{
  "n_kv_head": 4,
  "d_mlp": 1024,
  "vocab_size": 847,
  "norm_place": "pre",
  "norm_eps": 1e-05,
  "rope_fraction": 1.0,
  "attn_scale": 0.125,
  "optimizer": "adamw",
  "beta1": 0.9,
  "weight_decay": 0.31,
  "schedule": "wsd",
  "decay_fraction": 0.629,
  "steps": 6109
}
Each number is 500 + 40 x the weight over the matrix's rms, rounded and kept within 0 to 999. Layers, rows and columns count from 0. Numbers have three digits each.

# down: layer 4 MLP down (transposed), 1024x256, rms 0.0405, rows 8-34, columns 0-255
# up: layer 4 MLP up, 1024x256, rms 0.0436, rows 9-35, columns 0-255
down8:480483475510522529473500478518483515538431431466471542513490485479514544523537506564501528503476547506519511485438507511468525506530487465562494546533531451486553505508504536470517496424439566462475475488514563480490446492539446431474487420487478482478479530595498437594533535555523544506500491524498487442508546528494533529525532497489546466508520423505507521569474455505526466536569563538527461546445501506482576494534558534544483516522520491445447514544463485495559483467544488596563497444492525429492482438517536497506490438501451485446551429476573477519525476489494477499562537498493480465491442493548463461494489475540516518505526501522420458421460511505452421457572502494528444491481546488471471505482551462500513455522494462466552472508429539502491551511500496
up9:500537510548530448555489495535510501492511540453514567456492447507600546477487534472470540523453491460428540469450508453493516484505564412517528497490497543467494485515549542549541518504505507425458478417485429566501499461479467512613507440544455512457448466528516473475482515487510550516435530474443515477536498445494562508475442455574476520575483525502501531485484550528539557495503505475425550410482459480550475490464508538569492540511435499465571484458537436570494448514504571511515555417508506487472393455516567395441490551546437494553471547532534542510508473484488532530555452539551550454496484519460497448455456458568505484537550472460524493482507494538521490435452540486481471494561493474448538408514485533443500494521499484508499435462561473489509512556511521
down9:505436471464572478466470494446519544495567487460542528528499507480521549547499543485505464449502452529514487546539497519526506488481479500478502558434427516532451485468427476456420545520443485540460522589472474457471541455478564503506498528561552493535544497465451481468482416469496486441509530455463479500438518497490537482519510487419484580537454493475546493516534473601470420455452513458428521514517507434440413501553505483476477531503504412569474476528537489531497480527580445508500519446457434465497533517509477595449524492548443564478509479532520570509527478536481496511504565493398454557587482469517483519458497521511489547551404575455450509549433521502473495523474423491498524440527492458527506504507519546517494458544449495531535497486482535567518493495518478
up10:498480535545501465530497514501514459440506464412545416471512560531516540517512476431466502464519587516546453466548479486579494493511466502600474479497497509519532436439434523573461513542525473480531541461431518488500534489493544537523463550479553562474551399506474436479505508488513472525502562498511494503491498501505502491507458429436459529497548538532530480529537488566528510468471479504551467493420497530521470405517508448477498545384510470474448479502495515536559502493506563432514492454424512559480540502439525485422468553479497496436466504495489502462528437528520487482529561549502481493509523478573508475514492496461504515553519450505498403566565493462518491525472524458487537504459524474477482504487478550540458538488474475543523480486503491515462525428445483
down10:520550488487551541467540463483505533455522444558485517557509486496537469464521496550507502471470525563533549553481553495454529388514534534522487520552496378468465505463416508526448469485478525485487490496507507464507465461510511557529536448514489418544498463494558573547478528462525498494508450459457446501498499562510577484545428488512570507487454511479492478517503503489519457509514580506517456521535524515475451560464496458464497524567467517473515487471564479477473446492541486515454470517538458540529525515493494554531515491480557524514516447482499600457503489478496476520486522505484512525481484498481486480493526502536513486500524509546459528483465497509522488486533511477482457514523579493426560554477518439495479558575472488508553521526528472496435495511582508
up11:535481516484434485490495497472483538417534474481507471464520512461487523564494551414460474561504504518493483499515506588513482550509541467506489439498512516514547484445432583463525467471490462491570419484455530490478436465446533500439515544427468523591546455504540455461552449415494439465531549496447535412505471456516488464483513545451531621476521507555503531473458503547374526463447497529521526502453504471540450461540530445517588491470499515508508386501466486502559536492484528522453574446467543516438496552520495553466558544542500451541469499513513470521501528513438508508558462441525509477461566493573573495493504427540544492561506485486431503496481423487591536441532400522463508448504562494526439501440476451495591521500524552478518577460448538382455500441529531
down11:480505463364505522526459531512522459479517490474526532549484465411535485463557454469509495514546562501508531556521510539483568485512432495577496433471423443467496538433461443527471502485499497531448468486477454608464520504408522583480503422483445541494477477441548518531478419479549480542507390531480415497538432526497509504513465522493503497461512440478508498536531442551555496525613483504555426489540440463506591522499464524555502449569528535555438487573552447507464491500445490429530537494563512475438559478547509633546425479472500507440537526574477530506458522508491423505497492526467523559498464494485426479561441552529439511476541474563487521502489488469507547566508512447539498544520464499508491497441440483501455506499519509532473464530490503498519459529442511
up12:581483434460571417521514474468468502499437492473480474452515486576476494468545446498480505510474475402539576493501453502484482490481511466503496474467481531509471550476447513501515458533395458419469476573510508553470467485449533469522519494493587480471404537512548546480502503499527449480408459476516489501556450491479541512539485521469505495487517480453495513437490586511478519473523599453487406485462427549527529498521490461563498498571441524525436482511524494537572468443455514493477518524463568512561441506533503555569570463513440493480499539451545536478475444445491507519445510532536521434498495526553533544413418546506472488487508508452471523550513511503506471501528546538504383457510509455512448481542450509484537536503506475435482462444591381502562502529551504
down12:483495571423485530528446511484523557514473459419510439494470472485494549556498548496507505515535524592492434554530519496512504352412476558454432511497524448516527504495486445513439509548450476493499497486426476494503509534496547471472484501493468419531507499539503508573456523469497485462524476505562500571493538568513513447517475441467542515534505505531499551565506502505505459542498502528527491537516476495501483535503468508431514453446543455520565488492510491495511531579512430499505416446488540562473513544471548470440485515506551484501469473535498467452502488547522464547528521500524539519454510466438439488460618504518502528554454480498465464483494523553549491521524430505539485489501435541468518467561587500507488514563479461579505519478515528438503479500523475
up13:492563575492531425446434479527477470430517524453469483474468470489600553529557515468532540538525545468504477502460406544510487570401512482502491478442479528493555505526545466568453472534465450456465610501478489496458412503488448484539527472505527530497504451456468510489457519566620409515509425466449486497475547419520468498497444514469528559501448427465563525458545484473521438531512445508452486581400466479507522457582477523524580476486532520578541411436499516475542580477523422479554433509531529523538478496484485511538571524495464476448474564487516520542454516447500503529597462413566438515472424425545530417488483574524510441445567467435488471476566423487493534502529460494528576520502511490557508430445531541485497526469555468531485538569551470512562533527490485
down13:553495506411556520551540503516457555492523560480607433484532519557470520529531492455488476530492495462488551450528499483539483550513504464416467462557459534470547526470485573484460506496457612478541509532492515501594471405519424515482528486520517518403580438547480473485498489498532559511494480635420504432528465494538557507529549454494497469562566494478418488549564509531455526491551509443556500494477490554592475423494537556530533536542539482510527533555525551492536484585518588495444523536527547456511582519488491507532510407501523456458415530506455543470477459542543478488450558432516568527470532549535520495495504509475516464503510444509447479483551466514447519522531538462583454559492549453445499474533504511472504443498510396475531408522592506495490486419592559
up14:483536489526470549529402469503538462486398460446523536517557501564496571533503491515484491505492501418513506461427566525537496549480511426449504497510497493564503484457471529487474536541557484495424528503432532513466483474518531542557450568451480532497507506488522536486491475547452481486532526458431490475469461522540471523475472453428508473507584532459509449467517489518470502575563519524448537483448447569500479463491481530467502486506589473508495471462551494471490441517448474480544514468419548489536465511473509570485569566461379492459523460532510464466419494486461490500572461553523497523516442515534521477555505493431540430542491519532534485461508550441556487507442509462518541522475511501530509462516461531490506419479480473481502520515481548498505473530470472
down14:463543531488495363440504533508515495482540502501441470505493543472471507506484481458526564493490467520534552477528508557465528498506507528498424491497477483523531550434502540473524485486428564475546420547544427515483448509458484492451486486512574528563503522455460508432454513533526448549561637518521522500484489489528468510526489540554551502503537448416528547446505447530472517555439530512542503445546449435520510519472503562542475475522461518491454470517430491520518488529534483533586457539534456515448454490475549487508473453490583554562463496478532480515467508559514518490452545492502483394603538538515488462450519486564496491463498476450500463521438437516505499496493531547468435468529469524488465469500557518486440500488538474571546478513498553548488467523506564
up15:508600561517467494500449517512604504536532491435526507473487468484474481523475458474466527522532426475548480479537507517595479568476551479526543503475401572532509522433532586468550522548520508526526481566468512530467531500556492555562441534569475512474540486466539518509510523532512531489468480486466476486550482499476527543536508517507518513482575595526547521475445543519512520454501513474545503477470475556480532498457476516453504536469524525475477422472577555450424490495483461531417488437497536512547480461473479537509489505481543488507466527521523514455438440544543455462586454491576448408474444511445454551491473495586495530453617512510551436548500537484467512472502436483465519451509500467476396460538598548467476442495540466511546532489509444532556485500478471
down15:504395455467478523545549579447446528526502465493495407489563489537569507494467412437511477457507492486474499509493451454449461469536525559427518501485498564421504416543469507523474554542463442441450551478526540512439496570516408475500507512377526492503505536463489476485510500411523552474444397519528510519525540487539549496540542474403421563463516476546545487441511514534517525397539500453427494517563483491476588460524508518530459492488493524499481507481502532537503567523514461471492502568445479535487469529518500547457435467390450560440486499517501458499598519568547466458464495511532534510529473554509446503448517445492505510523540492478481514475575466540515495518433478461503475448535496481503533523559439515452445522507459494532522470475505468550468543453485494
up16:578460502570589516484421485552537447522487437478434511483599516513494467494541513500428441518525472525486554490491547474508495565486477484474464510475542531557603514470562532489426524520495503521460481460501573530464442476414457525572480488469515485532530533498494484473508544464603436489517511465488481474469534495473482534516494511489537548571582513494557429487521542546517520515592461450449505553435366401498536558496413487501405539496523582504459466468493538536547459453575522451537549486387486483554486450559503435449513487495523483570539419496488495569458478517449431537464491477537391498441586469526533488477535485490498444451461455503506504494521509519580463469437430457481550545434519506471536516452500582523580502453528478482513486472485541458548480476500454
down16:463617494550550539508451500467495518480521534508422455444506545487504507527502438581568549610536584578470510466466523439466522571542555518504531433540587449473457506506524496520512510469414553526469499511543510501452594570482515431497567439501472485529421513387469447442509379543545505461464530539623497515503523537515534374514566517412430545544507485435528444529485469478516481510363432531489468335462470468502502409544438383504473613442498502538511468525404508440563537481541574538472470516499479556428513479508430529514496511505467485491511511463531549554469502485481554434448423512509528478474525505477541442498546504477506539579455476550408597444539495501485547417492511522457505482532514503442421462386452413473501466520487425493483446478411464507486521511539485
up17:447472493476463471601414485482555474461478470540509439488498596533482540518522527524463582530535494478537544506485493543515412540422477441491492525533537500496595498482519483515433465572451482479564569494534526488527523532458491567510478454480512530494479515488509538469492551593546487586568463477486555483508525510470473518449550546540507579472509479478568479525494544562535452478460472526432448470401405501470524509545474451514484489430457411538501536536502507445477515546486542454502496474471426472518521551505542536424420460441553456449447442500478466527521463508569497573543478471457490475561473539483489547481530517512573511532506510477473498578524523473534469407529482477536465543456580495478550517513500528525468468469540502513498493542482493471466532517436504
down17:447449525505537463508513512478489535403522476486540539520457479529513470522463511447535486527546534423482474539467496523459520478567464565558515564500483546455429569431457464472489436426500507504510456496507493556484501466430513521448453501489480496525554464485530498543490467467433524496495479528482460400511577535490465482494511486509599473487577430538474504525548453483525508539530556440542464515480529521472529543506443520586512517519518485560467478487489516458467509526520442487536477498548537562465502508475487498507481493519530513525468477560498514488557461525513420485429512494521487463484512569483517522465522526496439480509558515509508502550440477547616495562533536477533468466530444500479498486542472472504529509493483519457495579493515447531596611525613486
up18:490528544460500494505557515514499543461521516486490578457456515502481521469485525493533519505498517432501561489492527522527520530500428552513506432541443526494465433457425502527524483497486510489500506521515580492399442501525459487523496474558573502567467528474467494483461480522509519505448414527450469451467477557435448476452466531562470494556465498516490501513502566523414532444484514484479493475477522547448513523546461502533433527503456484487507495484513503460564513482467422487532518527444531566546493456483519552571491576494486541569496476546526459477493518501523439524527513541521491512533487516530465463444474495508512498483480489490469482500538467459526499412536507453452502475513513456511450448541537528539511481474450510498500449490533455457550564517570520
down18:524560479548557457489502448449509531584468501501492468537563495475504486408545474454504540476546499592489467560510505549485447413474433449564504513526519484529489521504506501498469519503495436522493474528515548469549599517496533535531488523470427511476496495489508495483509448473524447526476511479605452560462469471543492457551491416519483523436464518534470507565507505546551494544541506500445503532514499478541440539455483490425539545569534518541488476449466496501487480518559523451515518557584492504479519461478466491412509453524543475420480478517496491499534515515422455523490488483549502476431492517526478509539550590491460474563492523460505540489507534562558568495498479559544485548482539543545421496462498539490541471528482485484482519527452485528482512500501455
up19:600471484502486454510480504493473473506578525451537567585549493496456561458535478483493523536511422445521567491487415485580464536477454437496451484477548534531513495430466495473439501521499498521512505510448504507445555499489481457416468470484488587486509497492523513479506549485520490556526504509507490462476518529532473494477470507531552539507490528489473457441495477529523519517479455527543537438515454460499494576505545500481498547529500480487444498460447496526461499522529475552520507475483496503434422458482509518569540476538500576492462481448484557467487503507527506559507549505499520464564499460464490495471464536496519454525482525576480496506451429508542464496475479496530473402483527517474551467489484541516534544476539510498570498489570511454501491514504450
down19:441554537546503481519549461564542487504457502489484504406573499473486545564589514509510531557532473432570449505496477534553542557495549483475545456418473692539460532451495487461514520555548571462465463520497555505450471433451526548502459543520497566500558487463527512385530462501493501492480457456413470438475474513464413488540463470517513594550534532499601464417515478576491564470542540450513514534495491465524594487505534467526479468489501601510461426479408419518434485521426497479505488481498489442472483461437516509516488566435564467481454510565532584531460465534514500506525485496567501493490508465520558589461544476483501400593479547492540532535518459496497549553501444597544473546515504457532470392566462537480551519463497555487500532427488477432514569451477464
up20:503559497550501447511571549441508442492498436487485548518504547450514548488475539505500487498515439493408483522476459462587546537471510488441520527515567529513512520549452473531498514538485467479445514440455445487474501459475518438521437420524521440465488562542421509470448445551464462558574513509525492460468482394523475503485536493543522523508499510455519434489498483534588497473479492548423463530469483511525506481490455511562484535416479510524515495500423489469492487581510574507507481511540505475602498519524459441425515515494537461534486492523504509472471527506506435572463501540520495479486570453431579441502469468476427471497545509546528494456508453472582541539482546464523496571471555524483480439521522598480472534507544477478505554541529576430539431486474443
down20:564463446472522493576458514542528459465547494512450529449516442540464442501546596437562511543487551462476463523518491502512495527492556559479455447479539486404473578555558466509451459557501516520505581535465490495509488495551493495444520496531513543466471483549503514465385529443495551450473537542477458458546501528428485509463439477441419505457473562512437535448515455505498508514514482451517457561485470620502473507490502482487537516505437534520505453572540500451521514484519485541509531473511502457462481551554484522432487419592490607516494570451548474537530489477500567490478441406485540543555456484520479511537491506508513401444513550485499498536463537492506516529479435462563537514500524442493395510514534492517565492489500447419606470502600537548531499459628416
up21:525545477542416484525500511526486455466511524481444498519520540511580502507577476535478519476548535494517501516549464528539519475505506501545536424455491520533514478465450566420490556460568525500452500463420528498403469441515591460578458510525498468487528611519531465496500504412525451517490493464501515441468530567589513476504453454517479510480622525507494525499572510552511442493526591491544493496538461519519545487609494528447497511500526459565468514536502501509541466526479526482518422475488579443527404569517525485445455526557480460456469458476575494440460445452481468506471486533522520565489516490564500482502574474551614460487509451492520455500512522461586525441554595522516548443532518508481547480516417525484524555527496456579480497494481460509464485452482526
down21:477474520517497527451457467513505496465478436522507528606463458483501521515556492509454518524556519407464506470487481513495485355553420501494473529496519469480516509577540496531446557521469482535515499515533535510489500479447475552536466549512526538476457492445478466549555507483484532487484488457526502457520479513498474417479536460470440477456483511547438459504465503517523447518521486554523535464490453542489461485500440519558476502539524465460519523524476446473456466525452439506515512490536473530519482523526554514459562459500472584552491521470513528504430518460487528486484508524471493507493471472514509488440522521476499464543406542483431472509466468471456510504412434515548494550565506525436489574474437481485533476463465469519602579559508458502489603540461456
up22:476478508512458512506502455454493513497487497429427558475500509412501494442499490530524507526497502529512484466485391482474513498511534483466518529511526535493505451478492528474473471443475499457458546504513495495502494497465457501463506529569495501533509510520445537485458490511520449453484536487530471506452560461508468505477439510537498520543496510480494446503489516498484478499521524522518501477582487521517539467497470532472427478462487529444475528471492552497522467463455504494499490433497482491534456494539474444443481505525464474540480483409515518505541492553479454497536530533492472471483513515535487529455457561534518497532521511518509543524533500497494541485505515498502446497514488586463477555497521525525526521514515503555507519483469525533563460469512450
down22:498522511437486464578506508522509459518502471527542425553509499515491481545534492504488538517544455457494457537496516535495493356479414497535466493523482419498537535493490482502504458521550512528534481529534475536519509474500548517536496462467522464497500507481527490474511453529509488491526485473485505541562484538479540478533476505415460507492495492507560546476490505496489544487506498467498515564459509502450484505485528459530544526559476514567525469469473485480483533535523450483524512546477496458471523471479565537493514461489540473452531559515464520524484499485483507479491454485558519534507474504492539493517488440443467508438496530505502537475484484510502478484518453482446497525479516432523496472512532510457524510455505477502474504475514480496483512531485536
up23:481550510448468513620497473416486578519443525518534469559525581507480456527503507437542563536519474502509477505453514540512477512461521503458546482484557523438517480511508444550510509602498423491512475483469590484548515488553534563524519485494448511538505490504444545480528493490462511578528393446412522462531421555501536487478486512491474476491539491485533437520491530513387507526537546571476484526473441504519520533519477441494526566438534505531514462561506437478501551499541487472562477531521419522483507422466535516477531536551534470482501510525525505535451481525499461541483486572599519499479436477482476474514485518554529522480535587477435512514535498471554458519481495500540506544493551490408521477555617555508522483522446485479498474511486473493520514466503523
down23:520476505567494461481437487445492479521547444538529459504568489541538469536425512447518440457522501504448498545549489458478433493511464506567476549447599539462473486460505520498484444503502556426454557500514491577562566538458418515488441534536486459494380446489505524435519398465490454501485452450438463473468502483475457580453541483533543522532515534468562499601507445527511559457524452474495502532406472485580528516484477481429547536455533503532548478576443526479540475534505451467505590547465490526494541538424487487496489457510616466476494595564474441398571492515448562559502483552539492428504482457486511489394546510560538499504500443498615493502532429451552527572510508528468487596532453502495549564505497499507479522531498472476434555514544471536561520484446447
up24:504496496427456433535473430515536478515435500553434478526501514506524500530511514507521607572450583532498596448515527552492442534405529473577477464556492550447428444443456459530462497426466465504490442518486516574455513543457602514495432494468557520495424467475488534475551467524508489517539479471472467435456506489421553472489503542510420470467564580472498502476564408491476485494461527480530487524452487485523516504468496427420432466441524562528408457465505475491553496492516478447540419437507514578546485499564513578490435510516543418536513473537528516479558482468484519482527528488574527542485481582537487482517412466500490435481607553500459507503511538499422570454488457490466474489503512525493496489557528485498535518392463489517495529402503494544491484590499522
down24:446467428521547480482534475531524533599493460534521530501564542525534518456494460375527505575567475402448455485495490516519479571440421507514595487472508585495456553476608569520470481589542526530533461518494489493518501602523601490501493432521464602570491494477499475462455468526516427463556452467501508434434518537472442498522497487569514583500512512504471513490591451486413527495540418422509483501482539519495466582510492504482571505429584505574531517521477430474530453479506508553428522540618471494428527411524523508544491434403536433390461504520457563490487526410574521504577439527525474469504453521517494402526477489435489464495475428470524448469461466478543482511512486497634478590486497608524487518519537473496504563511488476461518494434546495584540521603369451
up25:539443430488463498540488484535535479433456498585485471610515552457499535446551461507515511516524571466590512538481425458468473540476461498483461455595539484549516488526497581494431506461472483513544469606486558498490432542498483492493514447462492484464446532528496483491418473506473489502513459472459503423491497424524493496495505503458473543515536507495589504488503524503475460520491524532492500502462448529483499491526568515490557488476555465533478491501509491494482632547507494406494460498476489516534501496544499553542491459473512483466491540465473503522489456561457488501417497502532526517523545475516489530374495514485545463528490531529531510531533464486430549469484556478479501529510520458493417548432514496430450479467523447558453478473477492503500508522499582
down25:543523479481477558486527527476552461440465522524504496487512528499517443540466457454514466533520498515479508531533456493473502584544589437533449470479545467436511465456522517478487468553497567520519492516528502479483583542487511479501485481503473487511531538520499526492472563444507522505484475475534474534459539475560561441537503554503524503493500489520463555548524553482513510541522443576535465525454525517473524568528537543484486511529509482537516454444556451527481513525574503535433495476476476539487526568480543491510504462514465512504442481444487482533523531516433503475534530501492512509475512514417479488468535479512481469484508512482538500410433510489578540513544517458569510554490473537453507492522534501476494504561511477464532552452481476512475488515463515
up26:495464506473481458529469449499441470417472452506470454472551512547457473435507539515468585571522412473535527397529527592534483515468484406506416456558516534440466524430441537595535450486472541566502440469542522530534540489550525527498474427482479519423524509507549491489536492523525528464496557518420482431537524535425502494446516514556548466520580551541519515383443504481430533538507550483519522447489470457535498495471559406454531537481500527533525393413492524498506509503536481432521542436601538576521537537458569533550539485535478410510488468556462475545491451414504501530528475479553529550566455527442507485476460469538479412510535546510465472463522501453501499493549507456428562524451505488499470410523471509533495504491524567542468494483473432477478536539525528
down26:465476482514578561497551446566576511462523501461483445495473502548501500560528475523426426493513445550473444511499560518491553650520480458523445520514499482456508459463496535503546455521477504514495520507485540435517510545536511425513475462532474509501486519542512494487516511551534456460589533499435569438577553496501472539471563516526527580523489428400511446444491494500483498559589478600499474526406467439469505534425560432512570520420537449481443542478507502526503481491526511540480508561564502442438514495446517512536551471493453460422550492465518448508501519493449503529484399521473510545524461605497529487504506484472575443548498418519554536418399526478553504508583589375487521496441497504613518455418536478475543636522539480532396553524500455526475457496391427
up27:508549495462463515552470498420494529479533566510541491473519540430528502554523504517474524500462542510506469508562483467479476508494482565498559465450479521445552386506438568512464508502474489434531603563478451545539523418521487564536441535512482507477499494526483494468463516505413437493458441448414512472495517544439476475434528430568572514546517475536555492568450529555486444504462566503537476515533507514501539472525566451434484515493568617522477461525480509481492484511468500448441459430420564531592444474539469477436417579522526524576468516524528435500455462544397468571496463558481521520556496498488475436459465454502507468517511493506483477501543493470425550447521611518488500541540546533420485477516466505504508548547493499513565528433577513501514516489595401
down27:485477531522506479481474551506543519474435436533505556565526441465514489525481466489557546526506408509536550499441583521585518488481452439452545533478508501445566541489544478539440528464492447468497486458521449431493461523488443547522531482504557500512616414559536528532472425493502448502538533473500547481515461467571504541574462507519527428517559489594530479480432445489489516525527505551485559585532578558491467444583485475467469490520516472508571495505516457501418471464524462528515531527532491527488542418624518545536527477512428517472544486547524499477517519506422495477415479571535457565487385523451550552482478482439474573573540471528495453486491541458502481481497518558522499588534493507547507523501521497577578460470495460508524514515466481536480596555516506
up28:438507444504469533578510562512414527452431515538452509513542478474470518413525553520477554494494490533459502466525420520465497481478523521531437470528509502553569459484429534541527523481499466460467415469444550508460474522488547474487458510579473525487481513445501495485473495465481490580460404513491542470436495512399495433525524501432482514632528503433531480492554576533499412559499526473480488511519504496462476489512449474524526447498518487542536483466488503474534496480445495509535480451399435510571501480507568510429507504552471447536458508487480476451539442585481503479546513528484504548574442523479445453529467521494584482525580450502461488453517408473398484512488497517460500391450531508426593547456539531501484504426571600601503490433465508442491510454499513
down28:467532512506518495560508434514546485576481502475454508528503485553505524503571491552555476520545498513514502530477531571529552533487467455457554521492519525519458464523501426467474556517465501580495543543448564413504497517532450512532552482492489507488439524491476519497539493487508515486528564419565497559467517499556494489544494491519521496573522581516469471482505523502503573468463465499507492555551514501532526533549502584495452530498478508407558550501518523495489507478486487529450498511573461523524489483478505536515514477457526577359502534534496479544533510415538465531421515486491530419412598503454509494468536475553426524543448503543458480536455439539468600504488476512553486555595495564550539505493498486550450442555525535514524453560559439415467498556504506
up29:455420535543476441491440430544496506460457511526487525507498523553444543567550510489523509533560532564562532500466479496450408494487575467471470475409612528465524507516518499427462450451490518501485525499476551479551519467451502510497452501509462507538491514602489521458419483482444557535484531474499469506487475509551462512492533487465492540443514475546538481526465545625428524443480506539467483535469547546588470572540525520440477503480470473513433511480506486488474489496497507476532519499432530576496555370512501537524500492551510478535515451517536495514464535476446473553463485476507461514466518547543521524429509503509456499508458493509494536536547543480464487496475460521456498411506487494429454456488539512436528504473444452502545481461496483491562542556456463
down29:482462442481456436519428591528535425483531494480473519596495524481472449432541543530532459518554451438463503504481512468498541429518463474491522502483526527514492523523484536510442457505527528484563499491482551519510501505505451561515462562452475478530407481507484481474577444524526457504501527493477604491510460502485472508529531465490503437531494465473511524519521496526477519548504479501561589551537521497500514459466440480523551524434496493525514482533469528519539547459535461547484452543462448499545491477432454513476476460507533525471509484425463489475528522515498543489526523481474496489589447482563486494536491441461469466528522501476525504462479449479473509505515457449508513500479536509541509502515545486524415611526535501530496449570490485459426457462456538
up30:523400507538532515522493483434451474466469444489520577509464518454481465529572452482438521498498426441467450512526479443504483523508406475531528462475548512520532496525488513476499472467509454413463456569512471416504460452528485481525515555515446489553466527472463463484524451567498470523480471489532557506443501473515491507531552479527584511470497542485525518488476450488511411497448565417503570472521461561559483496530429442485433503503493521515406450566461438508615482505511526473534427450522461481546459454492536466463565511566471459529571522463474549429489570503474473529485535508497465514494503441501524523473515461475509436443545517553500524523527444488557526550417494484520493510501508510476508494487437550467510523489485471541399515536500524513525559479519479
down30:445465545456510490507546470524532529476623500474476459510469432494525549490504474512570590478500493500480487489603477478474501546462488512482463428610524513511466524531453524388517558514462558606518491567516463489499487530574546533477443482410550475435528533494513498530531463486511516398483472505515484550508570538527564516560533492498471504487528521543519566475447563539476494540517495554551471540529518489478498423474464533513488483521570473537456417472478491478417493489559430488476439485566527478483483482563504602474509504530459481477495516490553472546502455517470524490525555443518440441489539534460500548482515434563546493546514495512460520460486491416543469540526496545472548549505425452541516467511553504471485547551487493450521547507499534535520514461487511
up31:464495470473484466499482459521508557510498475479559492458464467519504524595550508565540477515465528501518586436498484551509542459459518476532487436515530567465537528477493534514477533424510406464456566459400479572447481477458490492554519540550469542510473479507436511466474528502487432557556509435502501495502448453481479529518480424525462480577506551513521504465488451493516505434518486518483497496518469540484490563441563433456522561478566467522447503544459533520510492432493492465516524494488485502459494494451496428508451549472548487560560461481513584512450497511439487582523468562540516480503517478524480517512512461545451518492501470496516523528501538531436450473468492528471497454502523541475469548458485493405467547545455519517405462533485463444474459538519488
down31:453461483526485557446505485451495516494479507422500534560539509460531549449484488470461566469505513501508485606555442492486555486475456542483467492421416441509477442427431487468510496557516549498498483500555493506489511478475538561484485463470569453450488547536562554565538474507482500444551419509496518554398549479509509433600498519478505516457483540508496561539536493514547446518480533441497460522518520467559524525508466497586506512453476455572473495449476537546497474525519512496431540552493476479523554463545515542442494440457477512510434545494499468546492471508523523533511471579483496445518509537496446485514477543512524504518514499451506445482530486437527533542519487459476523466530539466488484508457507541476545505517491481494590536490491528557501505594550515
up32:481494463455490460474478485495509557490481487538529507536560525474492520545591435436505475480475465542536500431451499483609484532491543418498525460505516536542484553470425551503558549501492337457540555472526512486459467501549443492574473518550460549456515500490568436511529471506387554471472510509526489475452500505507490519499508452534532510471522516483552543427505516504463567545537608441448508475474451522502512471508535469516476473552572508483446492453506471508490490485451508535484557512522517512562442426487482471496555519550481455473445466483591459449452499452504481516450585550554528511535428499598514447537494484417512527534537530511458504527507491427487482527518461460505489538489512439504526528531558503453469462507514558424524506456521483461476582495545478
down32:507598520502514496558548438445506515471455434483557490454466523497483512466532504531481507516464504528548486536491520523524557451558538490499446482499490540483442438469564529499553507515584459599496437566433497549532454438444499485488523521420462429504433488557562491485488446481501543534519500559532545562480513508510545498583447569418526520526558503513514433497532454492460546493450495508473521522443515507510490472580494466567503542450407576494537463492556494524499629532510588479533528495455500507438495464475475498543406506466424537443483517533568476485464536486560540462525503488469478482469550497506541501479463526501477519496471500541512451496517496518437499569475561545522519477450447483482517494415471493495498502448557480485465533430513457464510469471533493
up33:561520545496509468509464561503469483495516545498520551476470547537521558548572464415446471536552450533512494520461461518532467509506521515520509522474462523577531484452514503531519600496495468458475519544485615517412537497493492458463481508522384549483490424477476539475491503552544531543413484509505533501474436466505492515535535466567437513506478509438508520493622489495489468528539499464505561439514519525466464528557526501506503517451498513513531443558474497510477505419485465542473439508483541489557467485526508558483517535542478506576506529480511497506454471510522398484496475522509481535504448444491449563505440561493532528550556489565530436519511460472469485435423533436500533497486521493458488505440517526454508436502528540554533506543577461536497522530506467
down33:508469533532458539479546439481511543515513433479429450535501429515542477510464540430493478404580481517504655581473515489553529552484507506523500449562516584526514506495527526504513518465501549515476428510471457494537472488484490469525427507551470526477510484572504454492455438517507464432468443477500446470476518503550527535568482530496509543484512421510511493523494531414495504479486567515550518497522547429506476496534473486511552452483540525468535492407425483554471489547538483491427530502519590473466532491459524527475469525469450517509525480509572487509570497505497470413495551468539498538569466498402467487548513509534513540497459476553495472472497564532480501505468520460509470414443525527516569520531490526558479541569487550534447480421455533495471534560496500
up34:481504484481494509504533444441537441458512461548493554466539575493517478485564458491535537499443519539489512468443466607578454506468492471564518491493567544462464453531494504528502525487466517500510535456488584507563478471459569500559450457536464512554435507536483474473427501484476484461511488493499525470466529405423522520528474517556458507486475499524505477515546532492481454505515513446485516458523467609445427428471491570454447514523538448533495466519526518479521522475380487456495511444524554483583465444561513486511469448491564505502501575538521557454484526503526384525452464554530535482470510566594521493487526486435463448501544584493475453494585530482480531539465498498516430481541546554475510474482460530463511513489463524548534520457506455510543463570528514
down34:519495520491566532528566532482471449531560436450550471550500484508436486493518488495537495541497472544455512529537447499475497495464491524479510494515425361444571494521556495494562532438469513504510474493410519505442604554551529500516504504499552527462526569506473536522525462499479519491432508484589524478605499551542485499477507522449493436444508471438508530555495518493529461472527539520474474489482507474508554558476447449458524511471500482533504475478582509478411489565507536495543397461563489486479436516514492504440457519515515485508486478562540402522502493519507551487552547522556498542531608443485538556569483539512457442519406495515404506450537487465490360521534497427464402501510463522536500523489545452474511575462595492462563532549464458466529545436521506
up35:542475478476484455505482490432475473469451548516488528581469552497484504516553488471593535537487491485472516533456485523502489536476419530461429464586509472471488460511494521536526527532433436477536460526464512449516560507495466454457500570481478516482430445548420492480468513585500466552453470480460521475496466489544458508553500456510541522397504529579488501461444442513507487459486485442508487502481527468482510509513532431493590539548509549514512427503501474468521531529497432484480466534574551435466489424487564549461437497502479479449514488486541464491525498485491501533504530505490588517484468496490493511529523527456504426527466456530480555548490453445543478532575472456464499550539494531472482553481483498490563437436516478561509495478456447439476506522462481